Weights of a small GPT-style language model, trained from scratch on English Wikipedia.
Architecture: LayerNorm before each block, learned positions, biases, tied embeddings.
Training: a variant of Muon for these matrices, 151M tokens, 4618 steps.
Each number is 500 + 40 x the weight over the matrix's rms, rounded and kept within 0 to 999. Layers, rows and columns count from 0. Numbers have three digits each.

# layer 10 MLP up, 512x128, rms 0.122, rows 187-241, columns 0-127
484470599590479414535536463632431521510459526435492497503480455557494508419473507411475521552515547540478540543501472545482468507490543540496497514493490503516528519505414506451479501496442457438560572466546540459470523558529432450486507538460480496459466550513459467458526460518551491440522488534459566527514474554468384414447474464556475495481469566540583459566499499559534502505492
516493462551568569517429460480503453497498525509495469518443427550538535505501514556437489509473507527498510518563502535534531535484476556419474520481570589516556531470569447502485474594476461443516527520469469538476475438517546556415453522429486469485502496474470501504534455562488468479539438475503425473543494465508481487492556514464467546550513443481484494582520508487534532484473
541533578549547473508444521482529546483471476496473505535483469475535487591455502589522498523506593474462495467571572486452422455494513460432440547539472496527475531496510520484496533480470476418490471478535464485520436498524560557515477474470487465580461526539495416473514496552498470415475513574488452512504591494505501532549556558433534490499556500473440410506396431512512495474493
542471533488464626461507488529482540489510582472490548540551524440509526541507491453540493460483480463477461490500484490442430546450500507607498536568583526408491494485500459473531550496513443444495546392448494536522455483556511536491532561634532524508456438539487490421411528613520485470399543483482499516452516465499505502475518545515468426540468509528506477524515424449480508464440
484520504486458529486505562548510504607497591566503467442586516511496523468477461513473424521434530512453548489492573449533458499500509491488542579510597512477517518573451535590534504520512457480372485493544514584518571455439490546505496487568489509510500479555527472489608464532483471545488491545553475459493454464547490473461535503518461467506444408428508527547517440490482475448478
403567543529527538545465506477497528475515461495516436516462501419457488588537534466505563516523459503581495509434593463519462469496434571467466465521507478519486596408546531548508516462462493488520557437400524502490577563466563527538442622428491505550575502459479448445572505525516520452453504552538461507544479552512553396478475495525534505517503516453509589472458467435562483503515
473468464525470513486527509458568569546549538467597513545540515449528551463480582477521515502495392535505435513564497494566509488515448475500501500444472448479471426500489528488498559481509509473476442499464594534467516512499526473543490516555422449544539482456454437563510493531451432486496535490525549419508512445513528505559455461484541461548492519440492500528511502571494500512448
465552530491473532497547501475483494519504552432498531494481453487529481485546485453509406499444515509510485487611486549495515538505557486444443480509490523496523472494452427507553547514538504488564476478495430507479528480524518553514519523489453516552536464509588470501536439493471498524487460503493541454475503440474508546529509459479540460477567460542470539481496451411471466547510
492483525510504510471514506503437533489475509498504548504442498476478490520498438505514473529510611494446597490586573529492563532419473539540554518485467519536503449503527572405427514413538469391471488456551529525455544460560492536569515454430473487512510473530472517504561513488508501515479490524574489446481520517553438513455552489482523499490470522494472509502462475477545535502504
515493495547518517473535473495469480581468470508509574638524515511516505475514559444500449429583459509520503514489544527455403507580503518533488496600512447466512517579421517502494563515429449490444521538510325488466454458568574594537445569536542461561535538501487555480443505538503442526428495514479507413573425502444470511412554533513518498535509514442473535381455504519489466450504
518572512506554547530459459502531500512446471449495519566461511507534519532565541473516495532475448519508519488462470496544441630444505525513454513527526450524544484502460571462511480542474496452453469503457489556462418548523420524519458568471501474459512507462484505482458592535526487441441573498532479411434497483518453453494412486529536507528469494487526545462553535479542509485533
560460486470472553477535418450478523488517492500552505489517526492536557525490397517369518530482533395519518451471499483585526450522443483490509484463530560511500580548519504447494532533509485454533528453452469566473482448477464516482553516478555509415480505502501522492467505508520498514503500531541566502526477505461502513514514441505483474474528505502528481464499478431478534462470
447571476519586476457503556508429519475530458478510436438498479454550453561477462490429463551520514451517539538520556519543511501505509463468436570533516482489543536568566490492498572504471437466492522488498502480495557518443500508540518471501469525483506467530530466464488483504533464497472446510580534503512561453539576510489501508502499460427425516478502449481507509463574494443452
483537576435449476491518517581522447503564471506520508473515519493484552564524463482452530457483538546471476516494549511484501524514427526433513524462482498523484565527537443430490488512446460529495475486545451538495503438495446560565488532495513536480484526567404494499534450466505487548496545497568490460490495421470527533490572508439502524437476530515534490563512477452471401508478
473601530420425621493485482477528551520477446502496465519485507408481532546524481477461478539542504548607539481516501491471523551509522558461444525580535516463459573496451540555512489518516455450462494512584518433473488451574481439495595506513512503460424489496496474419415474491466548421478497458486435454524484552540496454383535542454501443561446377562574560487649496409516548509464
581480483421504466521486528493568477595516544466530480474501460494486519524446529459555525495461512513514454485461520512536467533483472464547443474538508452548511466503500512493497507496490501515438518461551476514497504552468500524543494546520495455509412469505501504536474526553567560506510489493466483499479460565490491519556520528504430517502504518563474526506517448501508381507512
457481526491481506465526624566506544532476503461612480507521519487465502455597520484456523474494527398541467489537488524418552527508544436554504511516544532568466485515374484446540458525520493593564465494499445561428525497518464497529477538598453484529519549436451528443553515481449477512398409460472542491474516509478528477484566523524490476488528532545453496486500498450448493426518
521515479513502474489532539524516407527550507545510435565454491496469466546509543505522518447478513504559507489561469569504486537488470478490493535523531518498517501516463516474498529436501527495569433465483474504485510495505518448517465491492439508480517464452520537527490550429464429477556486528477534453538553471457463496527548524530552587467429481500541552484489526509413465506450
504501563477542535490513480572531450456515512442471546516440471485543531595483459517521504519509573494478501505540555490533452455518507498512456471532462459546554546497593466508514458470489499518455436498481453483575502480503499465549431501478530425480445532450461442550577509504417516489508498520460490436547540540491515548427565562555472532475530490479436519505451465442487497540452
518596514493501498468519466513544465462523522428564462506565494526472549379475562507496504491491577531577439530521461483416510502548448477459499468491465453469458486551548489471554514456459474465555541541479428517576524521571434424489430478461446485555493430459487512531513510467519508533457579560467527523521537484514510452539419487482534476486488486484467522450463533397483488505539
479422487500433555458489472446550498527498479457494535490465443517582497453429484457486447560561460459606533455432503463537484536526503498516504578541566539478666538554502511522394472558498466491511443494458528551492487448492533453506513488528483595496494516479515457453450514571515510459517465510517462510501470450476515471510485494567560371485499464450510553438525530488539534520470
496493483469546562508483491487454490512505429541481519510450450417490468541433457506531496512610526513509514509443543525524602579573477570483534478520516490463546592476448496491487443441414529507575521390542466585561471522511504441479424534397530539485500558481384543459526517469488468540509517445499503450471501550493468549507561532571517484469457571472559533509457512460500470499447
449497533527476562479470534523475528459455402489537461494534475511498503512473559444489441538496421493466558488474527498433488467478496501569501572489550559531430463545560473473481590449521458429523463566513469453547491445463485489508458446544474488529461495511548474463536494560490489523501494518440472513484502381528544506510466518543531532622508507518498573449558483502481515458560
515432508541543450570540517432481530502474449475548478474488461529493469419520471462511494504477513504496502468515489507515488507523531411521401486516496465564528501531468540498527509550529504485530518470491496468475470442460518516462492546575476495542514510452496450461466537542508463518504562530504463521486543490469482520501558466499520497486526488496461497521507514469471582480528
499449536500545483493487514502441437497516454450544530510502456489488568489497493550500512437443411501511436495520521512487515536510460646508488550510462471527467543504513454474503525485455537545554465478492454520503523511536545477504467494439564448439456507556457515463552503507526520491529432486559460488489525486478504509577471574560555493483424453519515478477516505487561521541485
563508515532519413533535393546389451447471501481507469484454507541465514473469542508485453536505516509498473489408577547574521556518524503473490556490468531565489450567505491475526503485497479412403526523488544541508557486508495398470445516497524531556468572499532495518568536540547524421508537566454596472473492446482460507528474502497505537574426480538413552532508476417418548444437
472540467517535503504459484502533508438465532420543501538527531474446566515533487480514489514466502492501547493452505572452519560524499472499542477467471543531504468479480491462470520518506458481466537512448486475485490482556465539470501537440497456535493441541420519476541530547514445483519504510449519526500563511478540543463505525531502468438474556495462499501518525563476495520488
469550541449466479535560575534551533419484592526510496580502479497491543479518438463435494473545504581447488493500437532521468499590473551584466522484540521398454500509392444512537580516542463554547412512485498491464542434484448529525526470477499479533483511433483425542550497496469529528504460497559532521467443516603532483513503407498462589538475505390470551591542484511451467470488
571516528460521536497553456519479596519472495475469604480540528421546543459523447476504474502458477490492513484551465488488530468508465461495417465490469537497498559564550485563457534482539432506510462543509531522434548522529452515474486503490510465407455505521451479455515500473567520409498508499476477541455492430473544471492523488499529502529499502479521534489431519527565468525572
482499521500485526503418467415508435496460509494523520502518542483565486482529527432529537502499477518521538550501469478488555452501495496449457519520459531496490488519539511484492497496475472469517447466511462493539549535507428500556493459532528473480513466499518489563483536496543531471506553584437528518542564483545479492452499463506549520444514445486471542531540558539487499487507
540465486515502508509441525462553518529449398515466483457398525558517523410552486452561541490489545485471498449474498564417497555444532522517540510591458545459413635560571484525439528504553455556492467453404464555521511525521601526531494432528537510456456467498459486506575496557483493534546527518524519438468525441460452520489465462500507556479428454515515426513530447504544491552506
568544450487463470579509487549498501510472435548566531581466503527494553528527553501535446545541506520514531538498485474483428499522493576461537474476484484501536529463454492493474511504558518491485508487502504526501556493477526533587542471529510454510422512463413469474524512511491496476513484501542479572456502443376474492521510458431530505439439534491482415514487471561435481523497
443544536419399436522518501529477484505536448491447507535529509538582482488487496501429520508486517494485506430372467551509526423456505537481552510453450499487502564515472522455524586568510440461588418454456501564513463583483500432511559507549480535501541471449501458532500581562524403557479509511465491507525499540504508473546493509510552519409488566485516477506549499565499521480465
457569591499467460502607496552419484542483529478414466487563511491541531509500520529452480467462414474474489505512496510454432602477518561532501589514493536482512509496488475501531520469504450476537606478545499498509496487474479502459472579567457490523517487498415466478451451533456485511542452530537514510541528553552490489442567509500498403468503516533457420494496539424479548613572
530474454438455548445554558483484552508437522524428484581515503450525543528529546588534488485569520411522554505477553545509575485473460475519488502492519541471441563433523536509464469524514459487583470489493487541560427533441485495527489477468414518491475506454482503409527526546430448474501539525489429521577477466485488456475529533496542450454503478444486612469501538456491493531583
510501444573469467502505493479402432556477449549509501502510504503507469519507499472437500483524503517482500442503546563509565484540496507516490525539563478443486552475482531493466505519433464479491474461535502521453456498491465579518520434533571485557487520516531504465485556485546508423548577495493415564471467462458561458418482492532548518558471538453537510464510495487464527603503
594477528520469547505527475463545495473479515530508443476536473529518515476456543495488492506471518530558478516462543517523450531442500456445578519478443568548479526490492464507546539501520521410509497492563495435497468548431502518551524471496537463439443466541484500503508560566503481491577413487527487465524503496448493448533484505479541581493517455563476513505428558473431517447499
539518490498538535468548465494482455496480440424542462549522525514512561490461496542405455518471495512449457493511469528504491508497494568553521561536473500495477549529413411512494510515539531514512482495482389527440528546480528529473531532494512507520388514526447588450495541469513541524480510498507476491493468495453482487528492450546526441463514458559562426466538540487529456569504
484518535490535538412493498548414534508452475493484589536501486495466514512559511465452456580474553511477462478484464478566554548518450526424394496461481544534445415528548457475518477494598510464479471452458499489481514488544447527481474469510507471548523518438479453485508492474537514452505514549493533551478472553490624524619473503444564511548537475547532572449524513428468518583480
484478497528549537485438451540442519461542613537488479523471511482506567516446469546520462478539549549508515514478501520522520515487455475511526465532565473536484512474507509533458506466485487517558453493517498492512549513465489536553529563519498525552455592487530438542509421520496476541501470504447474466449442479579527460503523486478540485428495501514486464462498501551456472438528
482472464523464494451438502502390518540491513563464428533541543522563491473499531534493561530516451487563530436541477528513468489534524492452480527573536523514439567522466448501491506509545524509481537450479542433547499440477478556428507526438452520460524530521487470603482509533437517541521482516460522478531460419540506552528566462547456543507498533467484574460429648403485493428473
531477532502423538470491538534506438504420449534460553521480451452454515528442508484481450493509567493506479481520597527477550499567561507569518516524511515453520530480543518554491617485477508543577430524462499521442468542507497559526500539469481480480493446529466449440531542481487484441506474536478532449489458528486522533528506434569534431443539490431396440487535484514522545521458
563401555455423538502498475513477542526487516568577431541554526480482514471436539496467443514497474478514579546476507531495488442528488550494526527452536489543444539551496438536507466445534463450537568548378441548588528470436455512441527494594468488469517584520497504492521514465456519396449480563513488505474576515542492441519534510460543435464503447414489468545470523521489501482501
491526559562515514533572533502442505468553495498565548560540510414453477617483543493408523517488491516431517462458519472498491487549486500494546487548424506517457510498491438501484541498490492444471549453425439503423471501390460452499480504515462516536485514471552517498516576506519503432485514479481424519398492514502467544529533397514479499537403580558499500517471542479458505536584
514419402500510432491527524546492573536566470518503469591539502519494458510436492531451518489586486593540499525479448459459497498469445493515495501504459536512521521501447432482532520469539504505422495543475427521508434462506472483550504484474457540533466523500436507462511561527563569615479492548508526402480586439459532521550470429415497505571532543472398481470543482500493521520523
497539499569498406505430570474412429462593512456526494559493535517494519549513510527487521540519477503492491515525434514461533549527435504448491542521545454532408542443479530542488490567599489431523453604510499505536540569537528513568465502444466452496511502477403515526523477494496458419459496449478458487499507495543552529475543548454502473543510534454456497510480450499461516512536
546476449512534517482460471495498518465470523468524488505474442540437486484508504491468487487450479447424484405482556498513471553424517505524485475486496567506562459528496538613553526458511486479506544423575452508513524472487467488563496463497480441511481503493502547476519507524507455526477507456469537562558472437486480477475566552537565455540554545448497504531486506528532522527466
543544545491453509572495495492498455513520557549504486511494533490477533478499565514508509509531564545482414458456542474522443554474418423527578504511576496547479471536549520427502499414473532468545556518474479473499500542490476500568487532399482501527456494540475510538507567553503511513536432483491441552522473506495521476481493438462470474491477514522431444545483520439436555505542
492542466482495530516471466471502531489530460487507480496468466450466484500469483487513440551510551563449566522529474496578526439470508456451498512504478515467510489499554579502554447396485461547530460493544444476529553456489395517491534466504542526458495445549497559476469542566474510565518490499514474533481534460562520462539517474501483435479514529525445551543504504450527480539514
478543536462471488465499429496499495489503509492476506515522441503537497497490509466501478480541512476461499444494510450541538517490486508455512490474522520517543516530452485517515523588495461461470492464535576497488468510435502550536468469504510482547512517489543453561523518498533485524446462467490509506507490522493452496520529515485470510489545496578457520464557558515471496510448
544476480435476507469478486538582534482496533512464488517579545549499535466481552495510453480561503471530552502448526484443477418559515582378474449564479439480498494549567541505449521498534527522568576494480579518490507519497504539484400531510560448468545490476529488618504476491493499476482545489513525494486421454468491463576486522547500390489457441462593498563485459464458487501552
511522495552599564571521551420471485552414523483501461520505452489476502508528529455491494426564499551514528485556555533522480430414621601510480507510481468449552501442506521437510534549509537477552511475467475470451460508499496476483489528488444436562502529513516509455489495534471532466521478534468515450463481505471385411451569425533489514449575499487512527418497496518552512574531
481539451529506586492460536510492509556491555527523454477450541472452478442470508448467472494485507464517536517498435476524471542459536479539477569514524501499510545457462478536505505542490543443517493408535465539501534485503497446525509547527507487500469498498512456498529505496498527524473448515457518438489565529534512539444504470509466488464530603507425548428450529487444543459513
484432433555551538520500500486576482569449485462486480581426419542534545464422504445543477527433488447527530428494612480489499566472507552518498448477431460568525453526495471494484516493468593410491480484519468498518539533570507550484433525515516492499466501532515403487490543461541529468494480509520477477482512517535419475560473438499471594540518545494538500527513460489507533548437
447528543522497478457533456440418489480480445435479501483497535521508471504521487480548533478491516572519543446548510446540481582534537535539514491508454478482482495504506573533503516470493529473494528411530454475489500451465426506463557466531463479559528526468457502441524475524582464467543459482507494530557512490547498440528568524522492487572475469553516526466548459526514448508535
# layer 10 MLP down (transposed), 512x128, rms 0.0888, rows 187-240, columns 0-127
502487489569523469508489536471453493449581506542455540442588464531530454491543491528461496599489482510520491517478439568526555454482487480526531506410514468447445419468448531495467562559485492512543495473459531583518488503540531523508516496441490436498536580473592497483470513524470561506574528503480478509436539518475507486440461516434571446464459508511463494546523451514468547443484
540462551448497499448549552520443491450537478562572456487461573457502520473449471502474509525533463553444539515493486514451444403479511490514454451504552606487599469485480462573467527493495432541482512465489532555510435514462518564473479530548470483513542530521409507462543472553471516443552508547465526506539502529482518559526440500588496521441536440460466536451440516495502509492528
542514445514471469512475561532451491470490496502515502547536496534515504486476561514526508499457446486536529495502587514464490496468550515442499508498487472533476544463567539474489516432533547468439433469512551460471457534564481555453471494431448608575468543477583569474522535467492529424498530503600452429538426432616524537489513478458490516499486471498464470507458482512525471501496
516435467469520501511473509467494529466466598564557503536518593515411503535479507512478525580419542519499535599472386523550435501471510491422471529506538555499502500458507502459495431526351514513465554451495533529516473485502584520454491512563505491491470433558474561494420532527517409474491479500545517430423491551506568562517489494467552480563442521464489413563507575461548450434528
572484556535541424528507412495470557539442496464491417483480485490538453637517470441517476576428536518533470530484539574507445538534475480553586486539489498405542499569471505529479520496510538469433475480501553454505518536512521494579509505593481518454632497502499459527457464426436454441537490499526521546501420466485523512462479496475463532498499541497488390568407493530416499492578
521519519540513486515542466577572522450520562495537472543455500502482468483454547510525507479559493381485510559449446564437507502473449540547529525562541579453539523528458482523498538513454485430496395544517551541470458539477368478541557498423499467520469565487490541484517518419541455500542487464473458515391467545503435489461435429500586474458541527470564470487540520517546487516497
522501514572483456466533467554442477423454477451540567537463530455526496529528512560501521531421514541538527537464479542533416484491458405577454494533521497483565531537529494460534514494447428554460543529478517529540548477503489478492468566488492537538462521448519471474570514528524501519460463509472429455546409489460504499470554510477485475491487521571558490417505497461464540508487
495586439474493479452522456501479453510527500501482539516484426507471466555504510488540483452535610508481441526472502474458442518497529514578525569541555531512404516544543416588468481476486476498504458481447467504466540532471504460527543476582569570514497514467578444506492433513548473555500509506477455522530399526473497488527512510450499509537514490529507461563510465518482493515391
404533486562479480433479544532540463428580530553494521571502508416519464574460522520538450514535531520557452536506463489537545430502458469553478497540462471506562418458505517468482512542475553535558480497429461510456520471509463500436471502519528471560451488508465534514442527562422558530560512471465517530537489415491508490454509486548522430544491543471529527485496450501447459492592
498497566551550482513466481511483561506489360522441509498464521451444629450444596427520517494585505530542480526458526514555498449523541550501366470591504529445369497500560525409482460549479542487396537540597487503522474522537498552510522512519542556530529539468439519508429572501443519508520500511581511524521427557522428423447482505515453470504377502520473582475492416407548540433509
498491456525451544554453461544551582459569473532522421538487437476555589525471507434553566515506439468524493514538500480468517484505534481504454498497509516475430483583440499541464504521425531541418501483506535593458486431399563480589571534531458490496507432535467479452548473442514534484464475486504408536522491548501471581548433481449501483477519547518494526556464490446527520521482
516563495474537543482515545397537469489508439556524475484514556466507471485400463491496522476447477530436553514534485487565493507498441498616539529474474456506467550464553473495499548519604494517464434534497520539437411522483441518458427416417498505532537494498470521521508503524510613513498503526572499541472530502508465488539469497463464497472511493535516536526560440475463518520481
486491516517545476445465535541467440367479512498499473519497467574432437595428462515518530519545534518545459467513499549498468415392467514550494543462576439499463511516536479452558556420530556439468511466462518432506530483490458507466552494509454554572550463483493556531482542537478536450639487522475606503459432437469542419540507478545555526549494474539525500533466506488506468534507
429537480505568486515522430412532528558567464445476474540455466559489512474410530518454496491476514524555514457561435505465511530526550583563468466516451509560457482496475549459448526509474520494447527469534497454494470480474511506469530527500475551490492463525511495433498487506504493527505483473475459564496456494530463569504493496552428496578526503484507557521501487556456576480535
503401473526448510400488466545548492568491489383422532491454574507482506520505523550572521533542495518493517490529468518486502519550480495387523454487426544617493466573543462493433492479438609581457521551467496479582437430523449586547504508492531623559527560498502499556490547464526561510507462517457459512506504490485464485489455464572446484494548538471441508443465472472509593432393
478490447417508455526483493505508587519466548427489473558522485443508498494527479501450456522466478535529507542524498487520538526510450572478527547512446488472551514505469516568480488461521429517518494486502508571519547517445451537471472498482511492533515519573524488459500477548482512466532481543512495513472451509523530496442539491467499526494452560471477478540467533483479481504485
485539547569466426413456453399429470528462436507499512480511469540520586513442483488488540500473511503525494467465498515474357467511557527467494518550515435476465562486479553554421479569556466543477475495473531527498466532527476521523437559439575491567468556481521525536523560503517513448518501485467407485504475557452534567534477520502498555469593511502509503441557487516543511516476
505528444461533456456477517536510524556519501545553509464507349503512589470487438483553540500486518461572456515487524474540480554471484505456514491499489513499512496511509494551483447506533519448462499448482533487442544517515501531514495571442560542472625539408486463473474477461523444503474477545515500500529522449543450554501486498548452478515521502430471483513499528474556508509505
480464483499478512472528494572500493474469498560586549512506509511509461497523525460511543522468473464459423488501437462437493489536551541529610462479425480456505534520571534534538490471500475496464522499523488556423429569454500465478584467535518556532506587432480572472550510505484466506500487470494482512516524544503485412455535490500428437496492493495518532508449569530479501492518
451521548498475537508563515493497504608414502481512493519438537496491460515482504492505517498506453514479494480509500503506457530535511530473529471550455485497493538518534515453481529521492470515534508512457480549464482505497497519485469435516513502518515457489426550462504422502530486428484536483520582525535495512495453516546453516462471529509457491493551525483540528463554504513440
508560563527469440542446509559497475530489503496511431465532556572450498520524443507512490541512410439460524522421443517494543534395541453456562595408510495556503557482517583582479498491461490513464541454521452557488405498518448479521548484497518546570474512488518517586486472488515463440497443421526501462519461573437501511449493555523504509500541477511473499513485527514497465512520
574464438440546489463560527573484453505520525585442548448558528421483504577514492498446455452582520471504461472462571455476493487523455547510469551481439472517598540387450588555517484339416524505422478536516484561506487521510508540565404504561538483486454593489518578467513481487456505495508499508478587514510543505544479513532519499488435478468510503531515475504500515474492479419514
488569501449529526479526512468502497540500528450467576494458495491471477520506514542468513488489500458511478528508523492471555522499518465478465442475493448496534476541406513483534554508577554566503476421495492488532532512444532517409499505535525495437529620461489544478585512439518483436517572504549442538453509592506476580513548475448482470483368509456488495543514443494490458561507
496430501477461511502549484516564496459511500460506418544506562574503509473522492436446500486503477447511531520555545492490510460486514496498533549485450490511492505513501491477520441485438525516553442491478494486495521450472523501496491534502513523498542459530442501513504471511473545526540482479504471426486569494521508535554541491539516526499517534484559479475494548475473416517462
546512481431564519471473479506502539520535534491492515600455485439456477497543485558442483485554532510459444596501531520491440425450515489510493522430461486564476467413555493515501525439413444516481529461516477446472489476468472559554489584481498546536514489454498510469527530548541534472455491539535492572513513510508486406568505438501463508533466529503510494558481565494554452507556
535548534454453458472534528548511470459494513571449502461524514578520524527490559516496556508515522482483431572456444533474530538491513456534500487539479530561489453527348432466501497465478497514470530590537530533472514526572534409519519509508436475516501578506580522495491477399472563445482463518503485424494473449510452473491547448512440520478510534544534489580432431576492522476443
428514434548478554516537550460467512531493539402573511544477507488524494484481487561521451510536528446505480532508449506516614516513491557526461453501484523536426452491466472497469509509554494550494503492443482468460483534519482549483476431498473548467536510496466499571508472518523557544490515445476436510514442511524527478517481500468515529479510550545512502470471508472482507505455
427499497619547548524487534458484528533582527499477549474480496492424498438438403463487490486526496409436485484499465546503527501441503525465518537482514486457594550506508487511493433477454489455489516504570455501521498530475526467495548391485464559559512502541522522513452541554550455505434461501494526500508468571453445356499567525473542542497488561523521542493486526542546517498476
470456493521562531549522491531454504454612512506543513558586485483493458496567510439436495501439501551559520476489478533538417470487498453538492561494471538477425505541512481535447452573436468462547508583464491513520488532479507514448546491508529477523530564443546534504449500536526464517448514580485462526434463440539484505476499514456504499492537459419516512566503470472477442489460
485560506528504537515552486465508493531526528511486505559503509542475523539525478506533532486470519477569553488514545550521514549482497489451512505556461502468490516476504514483513486493480469498510471409465475456504515459506476507490476475546532484517472490496476456480474483503503472483474503520501459485439573581473493520472523483473549397518499545507483557451477560485460462516457
541472512448530423491511469508422464491531521518517568493559557445434531502415475472503478514532516510502496418482471449522546519506522533541569493462530508556554485435448500391460409570589453510524496425480595507502530479561490520540573460422586514473583526500577495532433428404452509364513548507554459545490486548503481415506552568467565446445500489473542516542561570503471544425520
419480472440475494514482541527505416524490498525481483451443495508559484456407473518520552556529498552461509492488510476505502502558487529527441447494523521510514489497552467468433503417498547494479505497497480536500468535486504475489550433481484561505475518523424531478567487493526517504592483463510567523456529496514483523421602498497517550484552497470467499548531525540594474488449
552519449467587502450560533545458489506398465487483463440382468540536490466415594493525480531447517530520483525498486488477518611523497478595426448434489468438559497494557505525522490466600564506472469565549515502477485520523526574462516565429541509468516474503541536455475492461550506551516434508538565495406424543458536500507481468473427520541497549535454535457475482497498472519489
494517483514563455499380481423500509526606469529549543538476454553435450507486581570500462489571506496504500538509546525544525512434532499512501471468521478483486484553450500481510457549533621551539493564519428405508486433504464554506561508519440541436534506482504502492525465490427500477512458519529453597521451499451465443488534478551497462429545526458536479511519458540475390475538
477501426450486481480515521508520455476472533486451542450408455569445482484469536480514528457514497487548537470455487546546548509529540526488551507529535420557581519589476531519486534499486508541495520426546495546549480584493403510491469485527480521436431517492528475482546495408516445431497458511555565448448519541475484562452493473438518546460484476472484541523514615523507560463514
404523562537428509519468468481436498520548421469427536523484507495526523434550477502524513479468492441444420537513525544505481557540535505503490576432515539512502462522499546464488473539506506600454573514506492448507512419464517458541452539525462578481506560491601502461480467474496540438477498561491413503559533446475479477497504491517464515481496567512494458520604551542481458490491
501472553490537545465567516529495496569535458487496508581483524538504441500483488445458513478463416493536483479475518514527573504552556508502499489485489499489545513477557538476487538478546483500520479479472504490491484475478497570473471501504493492473528473457459486450555446499480473424460505496472519508509482491487466504451507545460499513556495526542505558491499569506495526472486
545571500505505583530518415463501487432455477486511481453480479438475576496575482574551495486470497561509554548535542525495432457493466526482550460467555542470594482550488552442507531478467491484548442391476386523512528466437546461511506558513526537512519504526506514495464513544566520536583516473440451452434456552408492490473501564527409510569599485562469533469486494451459503495402
515503491467462505479532456474496503482597475579508465469449529502534454553387494482474557482598510501482488495570475510490491430515509541479525486542535523513478445564523488556511466564522453571512427468532487501499495572465564512460461538467574506485464517518447529428489492471541522504486453537517448530510489423484557540577482545483438469507463535531462473490446479478480499536487
499470568508528555495492521477522498512475516443450462519525489478496511476457515494481466518487476547509491493500444509532492528483483484499498530546488508450467585457519524462481463479507533491518429530495535502488515503489483555506532486535472500508446480489483461564558503497483519479522475496532546542550506543530487527459423512521489482506489518502524513415487535486507462495516
454503513474544484501487490511584507430440515520472585502535568515479508510474522546519482503521494478575512508417494546479507473467422603581495429478449432568427460513511463487601511529513499499437514449421482569407401488581484531470498566512494407539466491516480508480534556472536450481527513483585556501501497483544511542517451468531445528510483465432477494530590528466575518470486
520508474516582489504502428461470564441508516486567561583530401500492531528514587525483441498512532450521469446533579519521581515505468520530517557491461525563434488483483498468465600517526503468535469509463512485470523457434455496463571489483477494533577490490562413465480514419459456491518514526547492441521502462505447440410473443472505474477534473468557572523521500612539469450521
520525454487503474501515502499557481515482557457495499577513429429533478474495443483503488505572495482526487574530475482520535488445486446517497521516458567457506501501537461480467448482519531558476485449499467562442456560512489525552595563456555510592591461390496512504465491438510509489489510484422516518505502492491448515501485553466522495506502520487531520537507508490484453474501
489550508445489455430538457499518528486451447502491483471448453490483515448506416506556547477532495482488514498535525524520487550512516503472508529499547393502500519474495478472468517527494488589450427594503544493515544490548559484523515526495513459499489421559491493432555451556453561493465504504546533428544473543503461605503476475575475508508503479537492479534514568497494455444508
480497501499466543470543521493493510581487471453529489529528466487495468493498472477494481502523478518524533456531475514525467489510559512492510528515456504488460530530534484466476464499510518537499546483509515460497528587474480534460483481526534531449528471471461493529491464487500520485494510491515521514513497488465491526498487525509479505471511466503539493480504496476500513481552
501443530487504497497510504531521490486415518517402534526516540597517518474458514469511527495446503498443474547445431531498477497436485522516469531498558546539448489498506528474544463522446524468429478462484479589462472451429466529510446518564510529542544515513607517524497520529470547493528506497515470452558499518522508458556455549475487520523445505544475460450535560447505542479484
507524520476495571478573516473471529503469473441457495499538507547525439527420538462544520503476475443484540527523562529521558490537436510499525569519467516433525542494546489539484517522509489515468478518475489496517481500467481552455417519542517513494491485498444480456539501622458521495458498447548448477535475473464519491447516557503507479512498482487544539545453532469445451494474
525478477524536550496515531478501462551433509497519462551517516516549542497450461490478439486466465510539510449510528470580528463519477494508512485512493477507485509506493506510493529503470520491583503507500495493518476472519482578515422485505474517566467460487494486512491500502517466460492510477533506514504484469525489504554467573509504519486460494481516505515515541457477487476502
442526590495543490542516485535474454584505502562481511456510536485496506536498484502544551485557508477506491547467570520508500469458490499517431539517472496481496534524533516473525504503462453505535524503522490546415501540539542482497456474491507498488425523419428519502551475502509493448417506497517470507540485544524444536524509511505513428554453461567488451431476467505548509448473
492517535499475498500481507513488517502481552455492498540473536487475457434454471480514528462507539527517501528517461484515524470472474490501462495544467494534496525475517544511544549503481503539529470549520498462456552485472524509514467476524421541467554509466505434448530404539534533485537499485564498479485452499536496515455469549537558517499510531520497494487500484510509457475496
467500506513463512519518484468514529451490484433503489542490440472518509493512548463513478456494554438501508515471571421499583532515541481561478475471507487510526470494493555457504470488465436453497532578553493485477557453518514553439492512492510482467421464527448485424505484479460467562474535519479504496512475579477511488406522516606593505520591527543516542522490452486520459525597
501464439538540483506500482508489531504534542513510505487532501590460545600555524435473522526500481484560532481505492496464436546497529465538405522489535458508481454536567493549512427502506507512480456491502477544464525557467513477498461515486546529492530564489500488470497479463451434506496438494498492451535460559516519445483488444477507503473532499482455518519567521418522527456532
491466539434504554493497504489509514482547483463506477524522445460513543560507523467439420500520362472496470544494490490539498525491543514481471484487500509454519483554491563546536510446567555449493469528484506527457500530520461566463590533528475485531531495470495505510541515478557498476490444508465526514501499532547601496437490431551511502389457467502466517530476543495509503487468
482523484432546455522489470488483512546444515532484450439520522555534470481452493515487512496457469405485533629476575491490482489527487537610536558461425534466514466505422467482475463561480531508509463528471555466507580519521502548536510552471520529393455457504517441464502456525431532472505490573495534463502542536447549569521517481530529460449538446618564410481504504524463511451506